Weights of a small GPT-style language model, trained from scratch on English Wikipedia.
Size: 12 heads of 64, MLP 3072 squared ReLU.
Each number is 500 + 40 x the weight over its row's rms, rounded and kept within 0 to 999. Layers, rows and columns count from 0. Numbers have three digits each. The size before them is the row's rms in percent of the matrix's.

# layer 3 attention query, 768x768, rms 0.0564, rows 255, columns 192-255
107:503549512554463505481508503501476504503465526497466501509512512493509435505496535459532555472480382476463529524467529475466512513507448547536478533460508485571471499473468412434580509550458491
# layer 3 attention key, 768x768, rms 0.0566, rows 255, columns 192-255
098:530422441598487470486490483446505530497455476509451469514502501552486493504521435463553566515502532509496513489485598412433499491541549535479527548493477544483461546559544441502495424445437511
# layer 3 attention value, 768x768, rms 0.0604, rows 192-240, columns 192-255
097:478472496510448494447488489504505499466502500451495535517517543543450527501492471494477500533571520461537515576482466490427508463515447516507444553597521487497492466508528502492476542542469395
096:484536394460520568554514456563433500551546516533457501480503510460567548510493535508471483462487502500522549482512464500465513515503498520511573524501484434550494468537463535500516509530556441
096:482508466525556491497548527443493515561560431558538526511429510600536530506573509466473573498480523458516516520543434459510474479474481503444427506476481459476454544525431536515536478541508508
094:492502475497463536456451475590518504393545534496527488498514470515467509448489445511513502490483532485569446526524488497515510508498547525432491526540446507460533473505504496554502510431484447
101:480473503455534452533499520397473470535492448467519425536479536475495521525469488507474543485415484435526568447552484420511463548505528485536466496510478525460494517521431416451482457504559469
092:487443484444512489386481416565474518483549456543505467564534508446508475552536542499606515415508488496474519465501473578518554462484553436573475506447489565486418449469483444484501454488453473
093:556516465545554476517488550500519506527500482429398470555472557515448482514573459531517559532505470527479461465418479514557443512537494469529484436503530485535482437482474513518499560430561487
096:489546505477500490498555541518504504508553484518477533500505513538492472441482468493497575500397527500423516467510493446428486510484432496426543596525470487506463537507541501436489504525532487
094:495542484548489461482489502539555567495524509506514430543471541450489456486462408472469500447395531593551467573473469537489477456463543511430522438451500483566542628500540594565567487473511500
094:526504596534491474535467477509567517515520470591483431479476481462458519517549500489493527526494466544527499478532543487434532444497452548495536497554528471494479557530459495452509477516459534
096:490456456483477493459518512484555521533442518560503514495471480527490464444483526511494487502442494525441428499512522489499458550428497576479479530478475550424525519436496515501472504557474517
094:515466508575502508421455496438524588538499488567545470504446461495561508482466510497464534468548484470457512445525506442461553479509541568525444496595557411550426525524527500504448466493482544
095:516498445528469464489492532499503530497450528484502537436454520474406479555592494549494528501479447491484548466457446538554439484458401486505558440463459498455486496479475457518511504536459486
099:454472501449474529477517507473476474466572483521453512504513532442554490457510478561529495487517479562501475521432441518527487543546410533456461455538474538600511557516501554564456496585507478
090:545562447527510474509491440465493535503461493449539419433507532478452549450548485491487620556504492490470519477530530431460455483502467491514536476483458493486468545449494503503435476521534550
095:526485482496455503552548529515570470471501538506509505504385534607497554485559478548539488470544473599573530531538413483441476563484508452474495467483450483513455496526480550481520523493539500
097:503448501573478529511434532418585497520532495539446500527446498534493502528496558552522558523519473465513472508528514493487498432511542527464473563595540487523480461525444494487479511542506536
093:500461429532478511408442506527517511433488492586532479446450505496508567498449512510496516593489530523595509512458522525486490485507535490488472514418468398526482427607531508493503506572469479
089:443496477589496471560504556449535500542536516455535540504486493465479517461547511502515527516472454560501517544500475502490503398419573505559544497547521460517497458546623440457546510503518489
095:493495482478460524483511438459480436491462524465600444465522519518587489492455534510560496437512506486589509444530573522524503490510537459474512472523434483542458478509515502427446473466442537
092:431443558509472504564478557433487502471594483460491574491484544483470494454483556543558512535463516413515491491458535496456525492503506552477535452479434571551545476438485483536592547519449450
096:519572451534541494534567446500485480499446463436562487512507504490478521484474543540495472468504534539554561535478548547456520516509462468510408513531554449460491604528532543505538521530467433
097:557526463515506515489564530530555551507517490596506556521499478539495510476563500543561516562519484485487427459469514481455495512457477447502449472477453475539544485489512500429517490515489543
098:496499489532502554477506501454509532486525513473464537474624426483509433352464558461517545497556493504523502528495492492556401501420517481455545498468513526531502434496491540475433500526477511
094:468464438540450506438621521419496548500528505464496494535483468451540524461505518535481438480580508541485448538529482514473443483461458466578411504456523577527511473476484544489501444522403414
094:532447475447491444449526526499430514501503545501528453513477447490567550477496500496481487533478560539459424458523489461549496519569518460492527489433443455464456518511579469541486556515472456
091:453551465444517537458540487506547516480548474505569518507544454508417537472527481524546636474470512510485468501508468485604463481460551552538487486545483484508444485475468494526486452509542447
098:487497535492466447467540533518503514493448459503512434547495508472534521480523511542465531536490481481498481497417459445530555559523510432538496528476539491525509490448552539493581501508478451
101:505525499510459432482565543506472481518478475480498563562486524518456450526498525484486485449504482479540552568538508511565554505484504453523497490474469579515487458556557482518518429493478574
093:550488463556443567519459451416429437501503486498559513449528482462466466469475492537533494515464471510483501483435530482477500442548421475481579513423440512482533394501569517494517612412496530
098:497538504487462484448539541538559536455522534513545561510428500550567421556542495460512429476449502449467439501614477528501497438518553465589583463461555537474508465512545534485520574468503507
097:523483577540489492528481477564477514479490532478501549542553434508515487468491499503568601514450481472429507569435521556500469490443450467537522494501472550538546469473462508521530556487523483
096:464543432523543497443507508443470477551442450501472481535534488547469508471460456487519468528507519467545469485497478529430513559554429539475525453475511474514513554576487463457474487554526523
098:528516473528503517564472568489452556528459572459503515482448487496499537501476427509540446534512555545473474560565504554576543463495475517419471436470588498537516493486517474470476504512471547
097:532559454461430597511504474499481517551527517520468528475471454554504543521537604518484522476522478412501565466486517482481503498473512472494478507561502519499485515533599508494412505560517499
096:464414446502464448441495469490563509584495498445562541496547560589489569433488493584515502510526506433535551507502481514585554469517516493470573473524482544484432464491533496535545522477503530
094:450442510501543450499491510486516537526514494533518427549521436585529510527488541390523557494485465453435492482527452502464468471441457483534491463427525442481552539482458516492456519535527504
094:494512457490486482463522513524486518567507491495550462496480433537541534474455500475481471483560516541486488400520520488520524565512408536545549551468538504495466530491461419555465540479438496
094:515463499499540514523536509441515488614478524557576426544456459529611457550500546479437507504443572510519507420418561468506502504546580559449518461484484481539484503512583554472528521478445524
095:483553528549523618472449523522478432504527475494537532473512559554545486603449495542472446473517452528502520479478514540497474493446523492461510542530455504496502490479483573446553537494478525
101:424498440452445516461555541548524545480500526427517474522493565483436509544476511562517544517527480427517483448521520516527487461582455520501525486640485495461491482559449559488548531462561508
093:445528519485541490480508455502477478484471522557467485496446488524442491538560401492502524504581514444490516522482549429469445600470488559496502438489529459448494459477523454553480531483537585
097:489428517474531404564550393550510550529469500530470515502490451499462492481521565512479466398502507474541507581504498475552509547466485514533494456424556526523522497498453459546569531502471461
099:495514477511423473537481472509604488479522554476512498505442505567427450469422494513526468537495464526458453542556498539497553487504521479430524479533430452501511486419460512440552449567555485
094:492504478482494536577410450487498456443505554498494512509545541456475502482505471445471494562465483550563500456500556435484443515503486510534509470523556509457451537525545487488465489481569463
092:452477499529477544509499475494526516432486492492567529550510480515555520493480522482528463486459467553535552492463513558497480501480438532473554542461487515555478531513543514502539521521436536
096:514563528531486506513519496458518516426514496447475494524524538566606523483485539496514514403483487501472459447427538533546499524501541542497482468494526462515524547503475514566485431519525494
092:550503537572475505481507539540453433420524556479510548498453459506543475460535491486565481471570479579471508461518493510521456510512548506518522600513538480532531478515440456531523493521478505
096:486442457493501467549477443517481436536531517423468396580526472632460522519511526504534549535503544419559524507431467387524523558537452470486521492501484512526529431465498516550532490464524488
# layer 3 attention output (transposed), 768x768, rms 0.172, rows 192-240, columns 192-255
092:537508521490496492540490493524485561545506511522453433487460468506501468527559510559483482461525516456432489515537547543493429454497532526436618473445499521496554531458547524559554404473481511
094:512454494485524507446511501436489542507505498528517467488507445576470459478485493477519509523483489525574495534504538501597487469483460475464508480507472528331556499471454491482412526492489498
096:524518478457485471493490496548460526502453489457481419540523536485461474499424469513526460489519500495486520460537570492432488416561508508616523491497497559575533484409538456427511524566448486
091:525490532501529505529487522504493511533442584478502524448497556495494476472475610425498509530492475476513498557520507499538422500459513446524522537439526485490446480525484520425490548545508534
099:496535545483509455460505603550536454515529539525480553543472505503469510516491550535573507476502457546470493518535474510531555471557489523513477493579494447526472472475532527509542529494535548
092:501514529544476564518423529445477526528505580464465534479538484542490471498475520521467465509469526498590483441575514419523515467548535531506494529511473477443525558491507528471554487510445491
089:510435479371509455481486481477465480495531477506538479466531465415490535506509579448529514446458453496473554547479439520505519482540522503429518543442531553444516526488519477588527534477448495
096:522487492529637483461499484442490419486482530464503546505520522529526470538480529529539426507541534457654517491518559518493477495535540465519477409555435485474485511448476536524517486504456481
091:495445463523576513510483522562478369404483503536502506457545495516504487468501561490532498580530491489442559525493531492507528466480509503522506603492486512491552424445532434444438474539486470
091:507533437540509480551544530497509472495480527449520532468541491534553525543435557467504470546497510455477555493515505583536454508522549519513483500491492469525521412485536465452496434502525445
095:465524551546519449490516541486458485503464431460551493452464542518514483502548496525468405512526483422497491545438514544524555555486480434572496552450536468522481530564521492510550499476517463
098:450550515503530557605499515558492447453486471547485552468528485441492439448627556539526538481473422515446489586467524553539450524530526482510508472429475580512553489482518517520566487453499492
096:471448542459478540464479547542480507529485520464496493550484494485506470454484645496504511570502571489542451490486499511414542469503464501539496610484524552555594543539553521515516539449500594
095:537424519506485530463511485555523465511418466453520557439534511521509533485560452468478457457498498505515504531530478496402472501507524523537481490486524490429501463540576478472524453545533539
089:549510509460461527541570530514552556452518481496535509532456504462527510505464516433435443470442462470502485543467488539493446419491432482521427507490543516512464460543505516478519557514447461
092:559468513483534494458448474469507543491507522473498518500598504492511482550510473539468484481479500515475556492426562550500527493466476540555500456488481506544457528478500504455555520452479467
096:541478522423506487456563572478463476554490472501563477516506488516505547512486486488509433546478548556410554500523537530533559589531495459528461440501458453477592484450562453548521504528563454
092:503494592514533462588577495478520519605501499473495546489505511506489491529484411490472518487532478517525548488466502506528477448495451446503497502496513592500473480509424510495506518432519505
090:512511509481457472449448502556486458497456474492449409502512489506501516510493564464515462475535522431493551515511536534525508580522468494496482522467522478491486503479497529551469552492545515
094:451523510535455523500444406542539431474547422468495582553564528535415512505475505581509532530471453522440458497507475497462443499413499466487494461518501617469526494500537514511518495472559471
091:529532579469512523499524511485530490531517550475547438501513500443538469472501549450388490514518480585544500502477525567537467553525509515544453493557537421464517553504530496451462534497559564
095:501500515534516493516521495513545493541498541552482507482463417531539533536574550495466491567544433488511440460516461447556453428495502609442521464510462545465495486501536474516517457514507487
098:430554507491504448509512486488507531513442508533469520494471567483543423536513434471488528446493446547462481521495481457486524490496509568540497515516504482473528483462472527490510560537452483
097:556499475552548428527505480459506473530498532448563427569464510435453532602473447473553477511482449505434542548499488537494559441487492498540477513496485541486514575514458471503484507486538473
093:501525588478563473574454544607497455490499519471533548482515522490507537623521481426549521565439545493518450531563563391502594541524480493410496494491437481520525536498483513443504556535508500
090:479623512469530521496471472560514561467500474512512491485488520494467454498403499505512538512558463538471552596477471428454499487437521532486489540490459520485528458538514502488492503503514564
088:540422478560450512453469478499526490511490519503477444508485487479557492547433482492491463513446520598535449487537508483417540543521494499505526551495435506453500488501551455510506442522493480
096:517481533521584443650473493519468527489549504452455506489504525490460480541453464506495467453497479515571479502559501513464570485541444550484437567496500503481491535494458490487505506478499498
096:510493580527514550506482502574540529441523553501523445461540477526521622491508587542539526490506530499467427472465523475492522493493507490517464483503496456494488500409502478504461493511503470
094:427485529477568457469513603600517502469499516534448513507493506545558427513508492515525501579502525550423547540518464461539530549418503485435467504519556515517519504593499475509505454557498469
097:466481472494514528537425457487490518521423472449420434542540528451441458538425537495428529480443545554446533512463486459548537519377481476442485530488531474558563509487458513512425477503501513
093:477483505451532465486504574467512460550576476485455542392474509448594505483452457479442480460556523518506520468514507536506562488494546594495535516542550406493467593488470536525439484474508471
096:554468533525535520534485468513500557474504470516466476528495553500477471538504538475505488480513492435470546554465557474564438455479497523552520469469402379510548500494539521468542441482492459
096:564488546504485515500476502559512473518548473506484460463586512498511498501461528494488506446512505417499522512433504487503512423471494462516538493511477653457506556577552546520582516589468500
096:455497538463475454484482441481567489470473487473529518506510533464470511527531412516448494482526499519545490499485516526501405467529560491542506562518484460477507485519472484465483450454521438
096:497508455483516501545515472491575565451446519490504471507474424497466465577497513492493576429524507514527455518513470477468464473458472522489430559518510436488518488531528499464458498490485546
094:513465543548480577463428478501459504482523463465521566466457583434424533474483504518543527507523519555499557528496597507493546549527576484473449551546440510537529473573544518525516533522436479
091:500486514574513534465515526532547470463473550531490553477504488469470467476535519511604478540515531456550495519504485452468459426476519552552459456508466586526584485469599536523542548569555485
091:554483496491548533470451397541511494435478487522442534478521507525534512431492463509517494480501442512512502526581461515470516483384494431515466519491487499441433499528497519511550474532530493
095:490424474486495520533502527418501531513479483503507489486527462453507427480508478472489551466449519521463484492517483436559499519526427506574441548506523471506454511550509460533448465488513481
096:538539539526537499525432503468547495431502505503497555409442420507502464402456481498485403493507448554554492522544434498488470477517507499541490517496511461524497475453475435450466467495479504
097:532478525502457529518510507487489522492493530509567404536550538435517569504461578561509560478488517514487503506544426480478498473521521455526452454474571480540539562444600522467520546502492541
093:516420403499496535417470548490448493514506539475532431528506586473451526519452471511491518582498532555477574498510494516479576451460475509523450590449555467517511448478541537484501457516548536
099:486473471537476460495519494537429550498530497465565441568519513494520572509506545518495488456501494462449574509494502471535522543511498536547479540503573556496548543555564436531509512471417555
093:522537481545537458487527570466509521535475494515517481450475510564502456550523528508552525472446488541425456551566488437486511484510503445415496539509427490488571421486497544504507492528493533
092:515503470520538450482491516498537506570448498431454484457490501520553504549482516577502503491492544475452376539477464421489481499511447526533531485546432523459532526574495517491520486562483445
095:489528469488496521453482543526498458530439531533539448436485584451478442550526524531490486554494491446539494539587488520450488511491537476501569448527438529470517484533515531502483538502547541
091:485467482457460521494438480524557522512495498536525515467554497470474513616500496525470535530461545504552495474512542452480550493503527535499506504496548479493554510501524436487446504487527526
093:542512447499548466508537520430548390443497467460545571392500495523502455452491480541483489447524453484458546466504511506408477482518526482473531488555475497499471620462404495503470513474474488